Weights of a small transformer language model: 2 heads of 32, 124M tokens.
Each number is 500 + 40 x the weight over its row's rms, rounded and kept within 0 to 999. Layers, rows and columns count from 0. Numbers have three digits each. The size before them is the row's rms in percent of the matrix's.

# layer 7 MLP down, 64x256, rms 0.0641, rows 0-63, columns 64-127
086:366513440503493489525481533507471553571534470520516500494542500431448522506436573478445472440492425475504497499521498527484526578461500559477531472454539568508490463500544513457535480542462479
099:537498485488490586490488487494555533478527468477438435482547539540448442479468597467561521532552494515529582573511506504497364507501494478488532550507502526569473477492533489466491487609533536
101:515416470481551544469405517530463498515531555475503533521497507454485516552504522468505575514526473521449548533500510499407514442526499600530486603467495521449496481516544545456522457495507467
107:457500646473506465468492494483453511523390541528489516523522504545501516467549526524507469423488432467551506499441500602425477493548464456473418498518491463437467547542482442541490498489471446
099:530444523538496466449471510527469540569426534537466464591484429474575493497433536529494513522521486579456456532534443526558450466516518512530488479493471457531455436508519475453533480460402508
097:533553443523485467482585488485554515426558591483519433539493429522488499497464447484530500463509500548483474566477529511515551515419487510492549559481533533587493478481505503440476512548449537
104:504575468505578401530509518542471513503489483490553490504528405499540576550453491475465499479488480479496481513481490486539467555494437531497516461487525506484549472483514514483546471531433465
108:464550518509526525510521499488510570540484537487556497508466622564558529474435453388458478478498489534534540540512531508534455513460466517514457523500544506635502480467534488476437506468558557
108:543531514542448529456578518464470554459505502438552518541509438507491558534517493516509508529534515464484521534505552571555506432486488501521589432431535583494473468487483492478472500496539584
097:506423516507531504358490548526466496570527507524489505549473512427480495487466556543491492571491575529426551477461483463574497520502480494505575523458466475515491507528525461429573471466489452
109:492492535453546406503588516559440557471460543486483520487497513442442473501587488535467519440446522529471519478513511453544577506462522520444456541517478493509488475466479561478473528485577504
100:431507484464491531435509456463515490454486530467486505508439533450469544480510476491532549572564616471469519451504459605519594550506527550470447498519508493472472551463499491464487450482499471
101:488597483519485537478573506521486526562509485514511523413487461514484485467466546467444450510551543510480457523487453512548440525497455495465412516530485569606528516487481572551480459537456501
124:540509481497487456486475499516503520492452500471502534516472560488446491482478478409532457458556573522597507477468498474486398529573495462475524520498458494477465495504461518507534528508466714
109:442464501489550503470464468487450497526494501514538457486469546587554446552499487484470585533458441471553536563501545542463546494492440463531500475502463523463543484510490515425534550471554515
100:622478452509512551479498450516496452526545514465508487580507501450500558399476540519500522507521526508459434445530542543565550514487484554444532475484473508456482575488513476459454453499439431
094:480474512474560512489527504527512499501494386466460552525584531512518459449547519547488562488479530475543464458517526504448513560546502406521422504458496510582492506521514459504540531441560524
094:453448483528457486513521512495518476437553417540455555455518393465519531560528529462472535544501471473415383540479506489440502518485527526482481426500547506501439495477445485507434579495544487
107:448535528447551517566574468443510450532471581578557485504508453506501494558468459557473444440426483488443431511545547550488396547476525553538494519457482449510519526521520487552501522468576533
090:485541477509457475581492548579500501534390490494538535438505488562471510551514524502536487460490434412585477494516432491547497514496535488407482499528408512527500530506472520524475454473546432
104:501534545460429461531470526452529440509474462468588538464465551501569449583459499450518530473545515458501485479512484460467506349485452477553374586471514426512473549551515488377521516440421417
088:561466512499430477519465491472488552514430577443520472411516523487505468494514535561520462574584557422531463526486520516540548557510564447512527457531520439504481502541456506443521439535574513
091:452456471462507453556451469479496489464511464529503498494477554490441486473475451470531568530471545496542491594476486563535456468430456497496562428533499495403493512516518495465545480555461421
111:516518584468570547563432527488554501517437590468471495484521524479487502528470527573522436477483467520599493477464507497490525509507518494519558437511524478477515537486442520520539486543558484
094:534431511519563515579450487473507515536412513500488490543514548521507547442447501470456478480567520538549522556503494473514515472453513479463561552562517557464463500536502494540531545446484563
091:439382430499442508506481491458511444426476420550430530494528479507527588517565522396529443433523522567401515554559536539518481511514489580520474522506499505525482522480466509490488539531473458
101:464441508524541504567448454543508522467558605451486516462519502484493493424497499392481475506557538502484526464479501496463466489487526480529506427491472466451468469541516421527468482530468502
090:481432592474488541476509507522447507498557468588550471490514521487468480616525375545526484511495477493503499494522418461527495530526556450520532521478527412508547523509521514526485518534616483
094:560509518522454563450479499523491488453461509477400488528562603564569540591479453490517555466525493459653466474477512518466511483494497547448435551488513464514513433490475497456499472534454482
096:464455512530458505477488504476501479435556588455543505494454502570488474523429530505494552492492420474481437543510575567447502487471532451406558441524489538571505457460457475577467507467444564
105:492533365513470444528567503504503464463527330525440509534522478439495508441487555527494513581472472479426528558494544519563446563451521508477498489535484504593477488502477441516524513499490463
112:560533567490447526482523515480509472479555424483483465490579465514566536473557461531464522481495531488470531446459484475453470522449506471594438479473463536459567563493458458524476549487615539
103:567429451513510536462508483506442494544473488517403450516448506532555511508484448545519514488491579448519526472536542566409468555465459512521499468513418476475496540574446450543449484476460468
107:444468441479483536557420471489498450452557416484472524548490503575481528429524499516530558565510478452487436486504422487509557517506484512505505448560503473451469538522497539612432525499419458
108:544511411499598485487494519524535496522539606503516472524494422534487505506603530521503485540501460504414494527430434442410522479553486496529442469629463499397471474500538479480515561421451499
096:518561471473515471462453499406499492558541420453483457456511503499508605476508517449497516465527541510469528438485476481472555505572477387517560458534475462423540463531484553515536506562534523
099:445466549476527546475434448507582477462486524563558479509523518528550545517576522517503497519435498451426415518490566445422506481541468504492471521569417531461508476483478551516520503513431497
101:598473437557546457523597499413483507457545524523462484506460509462520506555481484524507498500562513436481527492473516553470521441496492551520524511448468496482483509440485438466525545481494470
094:462549478549463497508549480477478526486529501476519517550535550484546552529519477492496433474483447490426525482457551410516487473453512489494542449524555542570478501486482501514578473622400487
101:620490440511473538438513544516512474470499487539523471481494469564484483475532554577521500540542536533531536459519455484588603501474448488527485458461482545578523492501442518551488508541559534
099:519453460489497511476487528545461481491496525558459517515561548491553419475495469540496463453395494511526532508583514500492492551498508556493546439510426517484480484464478507579528515508538545
097:521533502514520516503442537516540504506460498499492476432470475548469469526511471488516520496539493543547492561477382429491508484531554571516418502441476496555504508500542516546532429420516494
106:563558473476584516527556518485469473485434521459430475525483470461481547493475510498460442497505485444563484466519578484478507496492457511509569475543521536477507497543467510490543485491404456
099:500453487487482543450456495527516490594453456480391533519505543527482401454466459464517502501510460415524477491543499480475423467513462545415502550500491516558504483485522475511463544500431605
102:527560557535528515513520483411481467494560442516527467496503570536472551527546489444538486474532523513517491495505507514510475500536470435530430548474519474398575500522535542466507488498526509
106:516505530524467512499572529484536528572500501500487567452487493464513536439495556451541499489537523508549546553559529479610555611568505417470575458501508424449510463525479471456461517456495566
103:476482484511427549448483526553526490508472423495475491527549491477501475499477487521483488500530548519506511493539499374656472504476546524433462528489491506547538491463523528511471518509525465
109:529553568518471470498514509536520500470481481541589520493527469445546542500480495547487467499390449582574534439428517496468543457490499430526505482477495457523531550510519553572557486511500428
095:464450525558476508525450501475548467442504540500520593479536458491513473532520432576462501460484494605490441441515480566494562484476551477494472453490552468438473485461531465535519502478545497
097:491580484487466535609432471516520488427513524474568553512447528505424464464532526421549449491457558512504485485502517453428523473534554507496577496469560444528514486469472578508492496486564500
101:500546575479491492565510494541522459544477506489493515510506464515539446500501521460457571558488444434502517463560431517558475452547472472517544568503493510488491483442524528490468539466585481
096:478488541499474541521548477468439496537521501496601507454412506501514492538458517490459508504510519453464397473500579477496513441513526514497444589477561523493543517544470437538469529503473485
099:558447505484517481430431540521507542515568522526435523481521529501486525466521413520503475477475506561490528520473438487477557512560500526524472507493514473557500469482518458554549470530442562
091:454503568522517462495492528540491540423503456424484484537503570493534473500467534489475431444506484523537537430507538441533525466490437445463430448454570455513481475506492554482545539518443453
099:431532486496464461463583488557528448544547516531523518477517461497474495588473518525555470486410417541551475527429417496470501507477544444557470575503528451541545520535543485458477555575462404
104:436562587529462468486537517473492518490464621477567453479490498460465438483554495546502497437475406571510482491536501526440554450510513468461517458506506537555507444504507498512516486515498429
097:508466534476510541559498453517516554466529544533492492470423502435438488533504472572473514479516529499488489454509499436509531537506519546522546581521476545473476493475492555514523475484561476
101:440518490519533426525530494520484476475521362539516519509488499483502439539481514537534436555530511490413550427534519495479431438471492559508500480468529462543517510489497510472398446499524433
089:568495519482495535471479501468540539555509560501507513445501481510502476483526498556474459509482469511515592541501505497533447547513437493506550526556489476477482561482535493495428441456468540
094:428572406471484459583533505499540535501497485529502470452497402447436482439530533524508528520546506527481478521478511505474548529571529541436451517455474543459548493462575484558516448412464589
091:497608550495499569505527439509484528475544428514459499479454489504442440498479474488505540470446479463497544554476489531507469528464533499518582595520539561442498505465522489492501515456505550
101:527459519494508426536486542533476473535417503491452512513475478481513508508462471511515547637470578581516475457478459504542503504526526542541498489513459535496484476559546496505501494489472538
094:497525454511527472515442478510515467525510503491520489478497547506456506434558519440478526506474522552497540472523502496450502520476493489514562488450555490488537553491512499480476473539529510
092:463450444471476421459483503474487520525538511527512486554422446563578549441537500509476549521447508523422592566542499521561432448465553506601474549522542568512498531483547512499442528496597489